python train.py --n_layer=14 --n_head=4 --n_kv_head=4 --d_mlp=512 --activation="relu" --norm="layernorm" --positions="learned" --qk_norm=false --parallel_block=false --lr=0.00418 --grad_clip=1.0 --final_lr_fraction=0.05 --seq_len=1024 --train_tokens=321800000 --dataset="wikipedia_en"
Each number is 500 + 40 x the weight over its row's rms, rounded and kept within 0 to 999. Layers, rows and columns count from 0. Numbers have three digits each. The size before them is the row's rms in percent of the matrix's.

# layer 2 MLP up, 512x256, rms 0.106, rows 247-353, columns 64-127
086:523473526424471448473503498486511544506469588503512536402489475494482444494484583488490502510494497482517491528451503459481536479444375480477503484476550514532520559480477439461563514471478501
117:513499556510533479511462435480554450447546526559462476475518488493464502492456542521591567556457458485480498487483487398487520542548467435532477501472471576521514447433548524454497471442488465
092:443520540442427506492558488478520583515454543491470483548451577448546493529540486574531539512454497490545529550449447495549456537570440487575456510490430538526480454511510481460553432488556519
116:480547502553500556602463520543579475480504511511441558436463530402545468497505460487498455530458468490423503519511530578515512450519480503568422459505475477550448517500488475514501506527506542
122:542515473439499492516452532563562489439515582487500454606467466507526532486472470460526471479427571491539564537455517506493484453549453447565490534465514469438542535471519487546485482506502468
103:528499490463460438518453502458526471535483539480534516475514591489516497519590557461533526526468516419533532487518511409442496484489550514454490517516539473418494499476513481488419461455465518
077:471508549501480498458478478466539434509526505453494465494480527542544531552483499464517522526501462537498550475506492465469503464500450501508428521495463533561566548433584446514437439480519542
097:494492482493499520425494516479526568446538500511465543435539435473565536491486517573486558497571532495518545533538405473531514548466498540506463500498496584475484471531484625468517510468511532
088:560575548525477445543500521503506485555474493527479503509493533473434462488510471445471536544508489474478487509465518483537496492462440510461519511557538558442486510508437449536527466533475537
116:529539556506537473434474499484533583510485553530499472455484541485537501473520456482485547495509487515468510483543467587440457486540501473461556527483515415491451537579603492486549496457482474
108:474473460454458493577488512487496531510475555591523507548509459472568541502524502503499556455490550532516521521434518412491461554470535482515504482510513491493531458457501490475481519490416472
104:441533509441528523483462514488588509511512492511570586514460604521490506515596542572490493456534507570552523565538563540488493544472580530530534543480474414463566478505466510476554484520469555
110:458497500544525504382531481474542514482444528422524529545486501537502524531453513537497483412483505527525519479538570495555481470443545498475503559461566447445473487440541468491417495539454526
111:464517460520505541468526526530545457528494535517434600483551501481514528510486470520442488523501468447525577540465478468502483512511516552452509465474514532475442455563481476467550481512458534
098:545517536548471540480451525567465516494579530532447516501464511537567535475560517557525553473565560528619538489494466494495566510519503514537517526524496405513495515484517493517486445428475524
094:630591484521507420554455500494557501537436456542511497399501446480530532468488535521521523546528537543518535466536511402481457502481467451515540493454450505467452459486536442462567520456478510
099:477428587485523570444549512521623594507517558489456445505472505540482445442546499535467488425448520507489458466450521582474530487546474495546421456583493521492455485476431574460471489464462482
068:529537533499579569482450514508497500516457565502536499468510459510443541556488442505468551437442495468550443525479505473551537479469538518530476582496590495466435530500543418464524519495487486
101:541459525373436498538451517506519534461507601473544568451494502454588596509448525504467506435538483489488507582516468446509501449489481483533459530457519523487496493522492521556504478403497522
099:552519575486482563493465507545500499513484490453517471423531529510456578495455435521452566551460525574577477508591499547490548552434532532509466431542501469510514515579501418453458519541525509
120:530476487472439502523445457506467536502537524525495519477527528499529587466481503474524525434471481432427512477535539504477537491531502542507493484462424448471469430472536497520543452555494527
125:465468553504488443478499447442519466514540515462484513399495500521556535542380480506523447532531493456460482529547506414505515451535476500559424492528516439581556446500512498488526504460460464
097:516539560469496506496525510450616494505431461508478515468476559481514487543390479516511529504499514512478533456451465414469460474474486525540514533519534513463453523522602508538423486509532508
095:497506448496489521549504503507457510428447492524490526516572525577500496516486475536546445476443525432521538532522506522537481500489522513465467502495480461506480515524507449522458512506509556
098:440524525498489558487547486475533540481542383530481460486522438504516527523447511502461566467528516489494557467515448521462442408527446531515530520496496531531504536448427527519459481524406556
086:538516530526497461434518473520535581457472501566524503418553540477486523512500463544486538537434464484488563424559448547473499498549472563550527495453554553504452474549607509499456499527483516
096:480513467404477509493483509512490501502471459479531537481452513471504471561500539553551475464464483544535436487450511506495570468500455543498529459525496482516574492534462449559476552493419462
099:571515474466527456527475509427602465554478430439505490472504468501548489440475452543497523542456528426474436551456484487511431463394487526449492506473515533535548497553564500567517530498493518
099:474531503577495423431476535539436427496466491442528426494432475511537440509520527508528539519516407438469497424512448509396498448457509494524474516514524481480445499427538469488530460549452473
099:473643524535514500473552523524494612446453485533531516449505471475494564567528515566502529520456498516468506468531496498505487498481534506557501561494469605532499475495515478574476450524470506
102:389458550514504502452558532448513430494553431548554530510474495452565460530476564534422496515499528473496515445519394468484514516524533475478451496557465508500528456445527539483485474493421528
105:528514596585534473413527456485494506408527515486564542527494473435485509445521538537548601514512544571535491536544479535492455508495531582530472477504516514502510492476517480485477484478461487
110:459577561554548532418552485475473524435513433481515515489488519422562491513454484568467486518541543442499498504506440487454441610503514523476446539475497412505574465471524467584467521513415536
110:414460464508443508567504456450468453479497509529506506514527433467456514469457617511499497545536516456523445538533530532461495483565504560480474446552396491526517521474440533536484508493495539
101:467568480534562495474577513503473471539522454546538555537557563508583442481454525470508552501535474513504518531489553481468491489462489556508433450545551507493516538514434466489463484538476473
100:427408490505567498468501493511524536527457540585553445535516503493466457522547549567492565519486499511485516492585491608508490564536454526410458573552473462554459521480564488494543514493521513
125:427454456580507541427573560491499503484503474513510599508470529497529443487519546488521478429492464535521487524526538502455476536538510561476524522490477479490540502534473549528496510502517441
085:505532458540461526463463484510524490487526465497529467543494555489483486557520501457544557451490474442471524513502497469467483506506498494460477549575536540552509533503500475452506591553522460
033:486519555433602492526552479536463426541492403539525562535552635509499483481518477505551474490485410485489487523522522497519522477517522467522460560499528487522475546506548553460492532515544438
104:454476527508563503474536570516530428472559500560493431485463562497513478488485455427555502455460487444490478584480507467519493497505541422506487454530496521408512514470466474531434535491541499
111:485453487431552490484559523490473541532496531425499439466484533553576519509541525478583518593419473508433486491572537530504530492581460565549440472508445488471457487447548480484527547531483526
094:509457400524453567455579486405511440421467507469558509532546578486613487505446524501467479446493414528466480492446510579448495545503536516522489567505567494442497506434487537512463545540423488
098:465421555533479474464516535502560524564495454552569496543444537438530454507467574460495505487500484506508553497541431514464570529486491545429467488497519474559468458456513460369525482538451524
093:565506483486499506531447502452537460576579512542497428453510465517378454527482405485453492508461509527523465522461545562429550522463473450494472490492489551568485545499456452510469451503488518
101:506524588515558539501545501481563531505485497401508460503500410435538488615477486506502483468496510462451466517481530484531537442581528452478506484551538469482454510487447563485466468524510469
096:541458537529460477518503512520499574529519511501458506457543509530483520535493581552508509514553463464432486487529531550427541517506440493564441538569517485518575460382544536437509417502461558
106:506446474481528411518515564559532372472480526471511521500454534538549493492417562572482460526490554534547532505440511523503455504541560558472533551483498510520490477471499461504451502487487531
118:528526529476448482456532543411549517508510485563484489533509485535480486549489558482449530525558505474505477480499466563483521497603485506420521517466441465522492515498471564497428463554432433
124:570353477422380489549444568507554506507545507517487546511383473475562508503531528447518550505548517512484495502528524524513528517449541495474519504491508422500477545566495486501471479471514504
104:534510537469513591485566534473548429483492425569583521498497451440612432491499516432510459435469477508448492517529571457528487435488503522510530514533542459501541595476435507500494548479524520
119:486496475494567533497523556559476542479472511568490576517464565581511426504471494506457560430469472533537464576483535459493511501489524516440506542485459503504482493564513466462478493499512523
095:450470514455432551449528507486471599503475515522526436531485612498504474481491481512407533464543507484477555543380503510482458548497531434559504545520467471563484508523446512509461457523444513
098:506477550521492456508471572547562494497487512524485512536488464502492505512565470480445522519531496520546500471457481546503612537465478496444507557513464547552502522427521452468540487453438493
099:474498517470468481511534530543491498497536523481513466432529447508518524541486558413452439498498477534526512498446491496494475520483445546473441520529549465527529479426561482437477483535469497
052:499536520548464458482495423397508561459435459466467493376488496479490461486575582497421504504511441524529434435461499466497467546486522482495510571500584525453511622426450459511503498531479495
107:532537585515584588464528503569497516522524486485565500506522579492464536521484486471509494535451496486532522509512500523473487438479483568536552548533493464518468536517532535463506447510468565
113:465499536506383510487490445465502489503424464569469449481571480494429474499511460502466497509544553497539531515546545436525524498547438449508498578414478477440537521461476478444463517529436530
101:461524490490575476468457598474512514490475487501535525517473482502545490616529539462502480540508476460505554465491582544492502497505474517498550549587544454497466526526524557507422548503558498
111:519477515502568510418455484470527512521465469593474544502525568506590512481473437465465467473431498539520543513552497506548555526456511468503499549462533585577438497473481503510502462490529488
097:438462523446494494440556492449474526452489474517560496486537498508497511521460509548537519487455570491466559505520540494463480584480511579507498579485521500464504522478468488512466449515434535
104:475494463454465524512379571555510486526481546521455526501455441531509595496462524530477518433417455555519479522501401504536531539520453537484500486488426501465467487493512448541535475473506473
047:477533536518518538523477527506465503500433512500432610520576503493461542468478518493490557428427463452538387484497590494494477522519532507492502427450508475494491560530499505437435479455463554
115:533538486391528514505464518546528443487569536497504502512506431401436465563507518438503529491486583524471452544410453453500509529443444475472477472572546553525561495551463575454544461477425488
100:510509493494424472517498425448537490532534405502478465451549525506544477510452521499480457569451529491518507606549470507551540491517519496460514580404419523490477480496590498485516520467421495
091:453536575464470487518533541521500489528483470511484523499563466404475510532488499538495538498495547476509498528546474489444484511534482553483478531501497547517504475443441509522542536532431492
106:524527480465518475529502505519602481466467480424535530517468519445543494515541505425560458533435475476471520541510549519517396454511441514431476452496511502512509482534543493453489504543522461
092:516545518524527537539452509519526474507488509528489492456525539493519547572480528519433463505471455518513609443495554534501530506476532521546413539488531570449455496497555503487500522521482527
079:487535566442465491459500494493547507449415476534509557474471487464552523547494471553513509538480493556573533436513467505468493491503419435566506487467430485481500560492515532457525494473426463
100:562534533380491517542471483510406493524547481496504532484486494472578471489470460549430534500508475534472543445608502483463471513506501468486443527499582514500502535448576523448542542535484480
100:509503502502455360489505531516520476533445566533538535528474525464508471505505537494435493517438473492478565591502471502486437498544552462511457457518536461514467555551485445455426507584520527
104:592507545517528571431412486507450560528448521483430446508488529524464490489546501458492520482443507465490458482478464487418472472501475513532477463497516488533511475441543501433471513442477508
118:450486538536461435454485547499523528491485531500477413513506593485513452485471498529575532496524558445510579594492459523534449430599528597496507508482570400507469508504496505553451510492493481
127:512518592428492435444494475517507521510478459476507505548480573458523575496525576580478498488555491440496532496547516452451480500482465458486501533504496458497555535488522545487473551537422578
106:540472467452530456473474521512517479496527484427527542432446497531491466464537531489486491462505417456465552498505525472510448527475521522516506523486544517452484442587478494477493475503488491
094:477496487473480477529451549493455493492507471473497504489510475524533473466487488502495445489490489539548479430508526461464487462539486508434546515551531539443541540464511511471548483483490653
101:515560488474544530382546464461544461536526508505508512455534519435547548509502505510524489565552509425477488462540498481463501541508483560512464522540538515441437495545541473564528483501455542
060:531515567543422514563490505505524572445507504499531495407507644446660526448489487528539443494475479433525501491517445487430488478527484523476532498445535585458497517472524446506549473571469527
107:496547477490468505478478472482537531503492476495504498405518499540534580526547472500448455445449525491516507484514441512592496533477536516529493526563401496523501502573580505519440538510481522
102:467460516468542517537510510490564493546466527534510466493554555475581434496424504468455485485534503454560554448569473483512503507502447400462445503453479463470471497503537462497517461492538444
095:499529510377498512584499486418500481543486511522506502486480592481523492509507507552476475526470490461518542470519511487534507455494480496520513577424484527478499557450543485519539524499446534
114:554453460510552487560522497526533578509444523495539548540499579500568496501566546504466487530518535463532511502523471530489462523513463536518499548540468493481492505473512498545471529477498541
111:497482534522552536508522505502485488529531517510493545504452506449483410508505520446562502534485477525536487498565470526463434510479465524486506483536530511574528494555500415503596486455435467
095:460589531546505535444417464560443529517488473520512483485473567512502511501497486564466522465489535464492520496450486573498475551498511514527433471480491489572510487518563496471515515529531557
105:419528449468542472581523577487542424435481486556397495490535504491545447529542566502569505494512484519510489523503462506489481558496559519490434501520461458475483490528573526470510462507456491
091:458521559408507457568444506461502481449453459490491445570546472475486412497460524518505509397500445556464539469505563469525466500457423558467500561520525476518527573495478514549518471485406511
095:522416492433432557413476424453555503392533560491488493494458528515535484489503484518521601453522472515433536495418468487541497581579460525484489455548510501549489495433475587518498574477520468
109:497469503486531478509464458499522500446516535510505491528494551476478490524496517498470488472493463517586539489521468547474501504513407491476543530542486448469488497574473495541441488475481526
102:544466570596474521461502468465544509473427527486573485460530496505496513540483488543479486505485464491531555494462492514467532503618486477478573516543496511466420448532557489505515507462486459
115:546495546535392492525508525516494523531487460458463514533475519494466484550432585472457551473493428538487473478468528549450521507492527470447459538410545468511414542510490509477560493473386507
098:528483512518490485519508490461502546551513593484429452580510497555529527496466537485515484467526522563492437428513526491525481521453528503446467521421472431500511507577496504509481488473504536
059:415476491459521546499495510488541486483452469517456499527480534494520455575518537535486579460485462517491526556507484483471548527533417389465539460506448515508503549498495441531487489421414520
104:519486532436483519478403498492458527484461523503552464442517464528531494496505519582475510514528479478527472538524485465488502557547524515536450488531572518493454504472533468502501561529450460
091:541511512473494580473474469548565492508476482479505503471475547588530466477527543456472525518450456532433497477524498548476511549580465558454543479503480524451436466423503467473468492507461516
112:486424516531552485477507529541568539564492518413488402466449562478512514443437500500487549457468525474455482539530516453431533412471526491441432514509544493547451462541465468471486505542477513
104:485501520538580454421474449487483504506515468472489573492581555528531514496465478492479490529550560513457519505529472497504481457515385482549480518489546399481527527436531561473493505478589478
097:520474505499482551452531512512502601503456510512455496535478558478487520572542508543434488404554515479445549509504445467522464563524494530589484551485473479500544533479476527545449475537410477
116:492542517535492483534503534523604500552444379519568476547533453486565540498471454507541461541468534508493493489509536521480464525500526499465460481513513515462516562522531406530518626507473456
114:507518465480486537502478480472586499488448453530445563441464501493530455542531493493518512539459443455409517491568526541442433544487577521440441526476476472492485524563476520483540534428458467
095:437493545484554461508549488441500492514511493483452412500479467466514459503519438518493565400555523495520509476596528563513473530483449527482499450450487497514482468547549547491516473442534540
104:549521568469503493437499492448464471481441501478491562544490532524595472437501505573503513497497499537528595469516508488495482499490499560495497480431560521435400477514558508545473491450503468
100:513528488452553501571509491476504531512461490413526510520483520583549470511491448512566544530459523487443536520539429446507511438501457483467492543473502428490452444476498497513555598549495446
111:543547447497463409522475495550518548519566516479547533504541505453513573475446551538467577516475551510573501475484531443461512447435492502448481433478580506524450469495467559450510483486433514
096:488510506480491451484478455565543579456451480476498511499504495533550506497477546508561524536468507552512492586512512512479472510530496527467507452551542529539529455507504494495472519492537477
097:475529474409528486506532493446546522494510499458456527451534464514499554519502530540491527468469485423493576482455484401489489552498479493552495498504541496517502487443546513474519536619540496
094:464508512428547441528415482457505470505435405415472483527433510536512453541544540509517519534489497553486454497508562462502469507528531485448577503499447489468492462411532467479530471525490501
105:505479505584554428491532495435514497566598430540492493475505492538501472564482538526490462518536464536451499510467482492507564458526496505526478528503526483564593490516482480425499518535388491
109:497509515508435493507506502514530612536524466472461457513491474422505499519436491580510504564468533456515543577421437533499374447474510497489485567532471509564431463432529540424541482548485502
# layer 2 MLP down (transposed), 512x256, rms 0.099, rows 247-353, columns 64-127
078:449570529487526530478480509483431501573494510459545498520509504498471507494547544514435503526593482475457437428534548496571524522498492485471535514528539440464513444583532548543514552528552417
117:524472510604465421533558535531611538461484501527574486464470562437509514508517561438547481525408502509524507470502538523510495433553492507488496504485502445503539563485496493538488570523433527
089:451539502503496469473486532512489476533540584501461467503575466437490509459508451506523509468506529505509427520569424427441499440434567473548522511493515505493429451519497527468475569555520516
121:537547594424507524625483428460453510442499458531433491440495563458492565461499471554482439468501485475502514551526486496502493471540488503523479507441408524563517483540496429420552496520494556
112:481496522486484454566438512541524456502532470499549462465529503517468503469504448449518512548448562492455466479514488454506505507517466529499474480506487504478501479552523459475483425529531495
075:445523502444567523468365504476515458483587481480556502534514509518443468441482497391533515454473485573515557541516486488514500517414599497507489472508518490477545449504530547484500483469506503
066:520500448531504551400492549507481547470499538506544498557511470486494487456585486551489468490507484527430447518513431528502499513463502512553569523481416491498417483512523466488495491503492490
094:494533489461448471503445468532461531466476449566510523560534382499457541456489530532503465515522570440468437529520512522535556557454430494402479560453443544431472454515435513490558477467498489
046:509507452540510535473509539479495525441470496515521427536487493452472464461538490487500453534466477474453502508532462458464514489443491544510451510462546452512431544468520533522483530505479507
091:514533496549454501534477508563449575508461430490542551574444453564404471524491470474502621499438503462481538523455552515537487426515506497528500484483478479456527511442485498536568501442435499
100:476489482483498558509408517531467445515522560541428459471491509494533510546565539536442539551459538491440523513499498439563491569428550430425532423522468524516516430481453487442567545496483493
106:487520551552519394463434430561508463478544569541588546463566563451514520520527476477477439487555481521577555558449497499462484546491521466481486510451482499442520521550504543468491482554419461
110:535437532493540408546526472485450497482518463475571466523453519515547491518500480547481480530515527437500422517480432533531490515454520529503454577475433510446494487490554462523465510445550484
099:468522511466582542505494510471475439523514582514501633501570411511483469455493537490481550533556610410445517536510464507457511468586465580526501513532572523482484489492564529517451453507558509
101:500469509462558476509509511478483478515499479550514549446475545503538495517522553418478440468521533433433552483405408530495552396468500496482531511491457463462476461472494514456497553481468472
085:455526467500548563485512633444442472479541503522476436435549454463486504493452467391543450478500524507548437454531504447505463481556562545440517466501430494529522482468498550584521497467551521
083:392564485578545483488415485505491511462493460522508580514472450589449490492495474503458509497527516473505465547457487543510484458553491534499536571466466502494528383499534458464525520488522507
076:463481540494525503571491516442481513445550492536469554503443510506467519488551486551513515511540478518443488458546484517517493467463511530567570490484499503514438475503484529463478513514564502
091:529464503472508476543508550454412462436473589445457474457472519471493520472594461467480544493510517573525556530507517496549527546470555443521524489541500521486446511502485489537450522488457484
084:480491412476490530481444511523551572521548499515557473535499439398492536504430472442520437554561519507484516420518525516550537520520493543496465464388502522428551514521494543460505582416498473
115:506508498546481491549482454520483481448538460448574490512514544500473431476488425520535505556456519532515475586524562456452450499507528568486473458521490499496563501507461464462547519536470503
129:453541474572544429489462528456497509465545483455533491524453502517487515539478409478487530453438500522520512459496574516574508515502485525517456550467554472502469483494438479475549536469532554
087:493459489545461502514489536539516520569483509483452432436467477519479506488455487530456425407518469552456481500479520409558512516473499614470516525566470583478480490515502489559454587459550538
096:527495505519455489497535604473501486444444504507486516468488417560495484440447527423458498464460531441424455488415544481532472468451502496428490506515542499483461538420522486426474517502523504
083:591508499509558441527484474483473523495480580536540569557529495483469552519429459490521567449481473483521528477580460420511571459498501536508549523478520509530506529529506511515547494464532533
062:455493469500517463561410509513514518550516508532513428524570509510510527488539470428488490487505572429498474524508482464502471549518529483468513534518523538506561442571517466487512508539509409
088:515477540505536472435501546506516429537570497618491537541463544473494426505477468473504505466512476549557541492533511573460484483462539484478475409445466434504535481539540512493508452413573478
088:514550510518457485528512548482445496493515536481442454437443474459530449485493519421560497525540465489483491495470536538503502519539530504528505501547563493451422563512485468433507547420514480
103:495477477565511592530444506461514427505535551484525516547422406433514460567559503499515537517536457483554496577483523510440475506429420475505473510483522478436511496507523518488493450513497532
084:529509567503581529523475464552406427393441483546463445505511532464484450513481414529436435529551583451484496468474484507491464459476529555483491492421476516482462525534496496497454488485582498
094:498484498461501442532462479556543455485417458571447445593553510513488574487459518500452529475508518523494561537479503448553578473548505475506584524517502471454458504528505524519569509533452481
105:542520583506490493469457540440487475552481468499486498498461528480483499476485566462595468462566500590575511572513510524560465617464518497513518438448465458531450499523436489468444477535490521
107:502431495485558493487509627464471421413486509519470484497499431486487520509452494549491555513520530508468396493470502521419494493517496555497487471562484444453560485454462459542516505426492459
117:540506478460515534569485550530440478491514491568483497430543506430558469596564463550484480552538577536552462491516413458492596451510484520473569490533470408492515488473426465605509518474535528
100:474543480515477495469459578496486585442526513454471516529466522466528543507539470521430547524578501529445515483511506584497520435546461477568499474488509539536553509543558515449532539499481532
102:522511446486503447477456445445479482462427506558534485501459492575451542455477456501470494585541490506436464486453537489532575538539542534475519474493483548472490516469509437487502529503508512
143:480479512527434576515508512482460503450506478494510463512444542431493501489537490510475508508553534569552426497559577510537480497515515476493557544477554465534504511471559495476549455512468487
089:430545498473559438469456498450463470531431521523512476526465575532490485511484517380533524562549528501565510438467524524477529452538447495496508472482505556495509474564420461413506537510472525
043:486485592539494415500599450518493481509516482496503503513505486411557439474462492510485486510504500485508500507501444579511546505493538527489449414558485486426485504511428573578503474506515423
105:457451482462474448556545571435462498517513483573517448445526553520507555489485480550551476513491525515466486478472541527518506529483515476543499491476503467399570530435441554433497503543527487
118:475548451548597565486483524515464467487494491495506501520470462553437446490474546450455471540527487552505492502486516441496525465458450526504492525529439409377557497457487521406500490504532450
073:529503479530513446502489481503533415511501585502461449477485487531418444496497539521573500451542494502412474467491535483525531427515534411565596533479548469506443527555532529455520521520522498
096:529456539459549535575525482485509430558397455565495489501485449401550512486495482544507464436482555541465519515482460475503508485441551506560462465534507543512472513512540464396527568527525505
079:452478437444525499568490520475507539530476541550530461497470502484529497502556522462581436509571434541450476493529567496469468527466496536468438462519549447418437430477504519444521462511559513
097:532451499532495488498471503454536487501490465474443497512584515430468546567551492433519484515420473497464457485503563513522499517525435558503507457591484517452577460479528574591465475463515477
095:442550514452496461515426547479455465537510513474570531516486546538452459554498500467480498597516501400486506532513539440471562482513577483492557497501435469493453487498558525475516429540528469
100:565493521522492513496551523510515541489487508485435571488500532526414522526529487472479472503539508530574456421488542527491500521482492514490553422430561546517513472433522534515523440545531562
114:509468576477523440519482493511494498535489503482529448460502508403481449473516545465520537448474470515541461490514510344495454472465519547481524453528587459471529497540473451578548547530479478
116:558456489466499544546516542497495523562586451511497494451382515479543521557513525528561467472522514503449527554489484489558448511450414496454532459440477513470517466482532479481475553480488503
110:461446485478497450510500446521526479502419457546570511514512541456535430560473533486541507487421545543481497514506547452516479494548530449437474541477431484511473485476515573468498500444505521
120:562470470457534406519481491471460484508483514455508482501483460578512474492436551481405562478497447470469534510443508472510495574447525499503562489537473517464520546474572462412491480499569504
091:441529428518501501498453495461452556538544497441467491487475464517541443543494519462466452450518505494490486515550574552516456435527467477493546525516478505490468514474463503421549539564566477
098:455493476437509469512478518494483499527492492532497472464540484501530510479520541498511508495581498504421502468474534498536561412515549553602573465462498503433467568457550456506468537518576472
084:428479395461505544522484500475552572443434508519459436538506519440593516503544522474467489444530508493459486488552484419522487519480495438526532530465490436459530499475535516537585511451519474
059:517569565513545482502506512501601424441503544508501445542559353480435482506512482457542457487482539468483482513478486519482498523494477546486508515507529392508497464522465537488499514516584508
103:538527539440534550568463450507491558490532519433547489608525436540472452473438499486560473541504546415479503463497496557470536497488491449549605461495492490451495483547468592439505518552521550
075:480504495528508511447503497488444422530471457503448492496491485492501433485522449477528477521478495452507482469536459545446449489521442464632533493491444492530462451526498541442427498560474518
095:482581566505517434497495493501547516524449538494550520559452450585456482468544527489523508475457539565514504529525532510442492514500467533437583509482418454490534513419449514446548521474533500
100:475526549548583483460464559441479476474503518533444545460513499480512580542570522433475432418511484366500482495476518507493559422514509526524488455518571461543450538511531560456535509545537494
084:502402485407531468495494503538483465497469575497448498479524497493488518483475508496506505556560472451454455485426473485485506484493577438494522515535461505532464474550453437482555502550538399
109:482500459420469437537495532533479467485495504513502515483453475536595517544451524491532529501461450523498495451452453497412559497495505496496511565514513474473499479503516486569512499539536416
057:491540489508386493489500500524523462542513421545528568478494536562531407469536555444444529462452507610532528486511468525455535509500521452527549483492502493444577455488431490524517505530460460
122:497543417474474461476521468453484453504535486518559450477477465489422459549514481528507479518508482481509448579566470437509471500536449570561494557494538463505445476413496540448481497523494472
099:474485545460412471508505518438479463524445482460519498490562517465416491511509476562482572501492493500516524456549489510499495519439482487525517516527453550569490487559503557425442460584453397
076:554506499449566527513425519485485449534513525516501498492462426501524417515583470464472552540608598549543498516519545460492468496505473487484542505541486530496522523568528451540537511544501487
125:438553513452514463470531408539544458463529391474418488549466511503509486541475509511557560571501533538446579527554511561512478474438518492530501544494506547551530528482473542545517485473493488
083:494481523511487461528467471465532429503450586497502502517542443503481520544503474456572535522485522476518512539396546528514479509557540534491588514437504531538421459525446559509465547547574515
065:429484520551488509496470459500416400483490483475531537600538515497499527515490507414556497495495515545578506478505467513480519475463514419580510501470503569476497499538439529494585475489524406
083:535531436474562492567538494473498447510523564517507454539496446470505472455542520492523488460386561537427482522423491558495488519488566526554513482456525546486508439458572506547565524483539542
098:529521490464506479508523517561516391482514538464507471569467527530474387461425534473516430471482541454566500583436480487540472511502577455459492481441469465481568497517515501480469537510440512
103:535438489509559521412464487511469496576534466544466557546485531498422450476500444507571556521514509446480490586480522506518462417504490468537550500526451521507473501457419500517474488518505587
112:406528493567524438481547524489487462507500563446519545482445450433437444463472552456500503545508458468547469575508482436550504522486488523487437411551552424471495489506493575508475544487514464
094:563606483475495443493555606575525502438473456505578483476517491452464536522551473512516546496503513450517488451498494462493506479537475516520455529470505476515552530544572530460464472431492459
106:502482547597515558518495493484565476533471529451535501468493487502520593497452514472460499513558541583477507499494514540486503481502482488477505486513509483489546471486424496374484527532514442
080:529461450509478462447503532546531433527473537532530510506525496474519534513533498533451446488512504464525467552549536564514558498527480483502483514511487446488538462540410521468506520499496513
082:499540499488632574552486496449513444626524528505456511495540467493488441496529478523521471488578495472481474545491479486545481453454467472461485530482526522490535489490575416445632513489518543
054:542458476478524476476552388513475436485508508468492518509559485480466508492516512490488499548526511424407463461500539517546458531522499452472512485498474517489562452570429495531501469530551504
102:495509511485498485494595470449444504543459534442479535518496503500451558542527484505492535563445507527521472536527476449577506500472534462493499517501384496537438462606542493453466484550494485
098:506488484511490527489532467508457443472513561493485493506520484499493493440467524476503491519541514446461569523507549542496441534439509439548513544456496471506500473508580517434511484420463435
087:586506438474504543521518522453530428502472494510538503484486559499499520484482535471578543440500537509550491430502562506600497497455484425473603497459479512558426512496472481524529450468527513
107:476523495511570491553543424476511457469549592549541510470515478503463404512461487466531468540527519468523479512495513564493502438557434507582534533520461555428500472500491458524466536452592508
115:569501448563492489547505477511476503464517506503540419537442559473437494536463468451565514515583497477498507451519495500483568488518488428529556486577516541508474533423439454524581535589540461
097:427553514458514562550449522583437473545572495537450394561450499473476444451436516509451532497480519457490469494481497506588499470450482472503507446491434456527486495504507537555486472499613482
110:462531472571484584490468511470476474499464486467499598564547494497501408457500532480456519489446445558478483445547481507513438506494518497506552422445541473479452549492449445551506492481415496
096:436451524539562464515501557507516474456435535586511572505497502492497449522532519513547504469454513550479523566464447535563554542518468484471531523547561464452527535496446508487454484565447426
085:475477459465486527514451447526474533507478450428411461509496453491490559565532483492450533458537440512471455526458478469467524464500497519540526474489510546513552465539462402435481477606571487
100:538462538472491525526537483491563501491519552526507558507507497471490467548495491505521521498551515473541482495531486510437518540556413470590594576533546503505496540530453473468520556531552488
086:466472618452538511525429447469546453555516526536522527521471475454441475525469526497445532506521532468569481544522488474536476461442549404520465561435509465470465475480485451505505460523500509
116:505437482540461459494409524452481548503508456507495498529479555506486519518483537490456520538426524514533400508542579443545507480429491545556585558489565360502451495505447595477488489501437521
090:502464474530534489423514489564501512470533438455503485431466522481572474473508457521510440496461465508564490477545488404549530482536532420466536534406446523475483538462458482602475519575541521
065:508536541532529474502563426504457425500507502472491502498534470456485442523532504463484586452608501565515457488492562488535504483479496527512520494495411483537498479497466560541525521529530495
094:514502460529496434463532472523488453470480559552484502506519497498481457450480546424489513583478421450509526516472468493527483524523444453499471460541475539502475497586540581487498456534489459
072:474551455504571489538475531575493486606529490514534492521486451512426484510507510486506491516503527544472447561481505533540562476544485487573507550480543502432473455488568580463430493474513450
120:464403519508579512468555514482457494566534498404572528498498557461490531525499511541525479472505529509502536484524502502486477456516485478482492467564426531482503462479487542491499516562515462
107:396489538539537460482480334477479483583471506495506502498428478505489447502522467466472446444508533511492572475479512539548505453460524474417458454497459535513507456520539520519454474530556547
084:511516447512472521501503519498429493474433452445423477522436487510432544487536435548533488526509450507553501479509421495496499447496466510504547490536442508489408480538478428498443493610502483
113:479393575485493475494483493529535506454464422600489451571492445430552521545501482427446518528533487537542444437464473554457525442520508519569496525512489576442477487541534507496480507516573528
122:502516520557476511531511408510467460535526501437541538493518488467483492474448456535470425488463436548438554501489543492414540502514488514522490449486471410492465479514512451545553452484507561
083:523484483454388466508478505507501498524541518506553519431461465538553569462529428461452562524556468511459516470541497472556423462444505495523450516511466484509489495471504519461519521491578558
103:490517481459588454527443489445537492453455490469509508511507546501548465481503587554483469468484523526517503500496598465545567488520513511532587538436533528507417429466450463531517465446531449
092:495418459545528506548486492510431482496436481518562513489500519509485488544494502538559472550516466479464436521472539468514504529500508446485530528520536442390512529519583588516477513532486407
104:498556432443505500527552434483513476542471559491472479488508535440475485498493538549487513527508557485509506551487551489477509490485464494499575474508561512426500555532540514453492466555513492
075:491434341541482485512458439521489512457435535409453495535562581497501551450456516496452501601438520489507559523452484533513546511479573556518567547547489488553488464500517534505567559397569455
080:471502433462470532534498477538437452555469526538520507499532497523449505431489554540523535483537544408471495556524557552514514513477538494470539443507505498534461455487494479507522560536502537
086:454505551531511486520508521460428511489518482495495476449439543553528524483452461473495517481513486508514447508567561524507466526443481475495508530466468539472509502547554477454455476471549514
111:509512510462493483569467475534415502462457487480397467475444511451543456488560465393513505488501471515468515446520509498442482447518580522523462517517437487527536504507531517477574513479500562
099:451471505523479458489484510539481537519457571522504438615556491443495528513504564459454523450478506509485540547497465442484486485511532482443465484464504504505557533490533574463516484572525509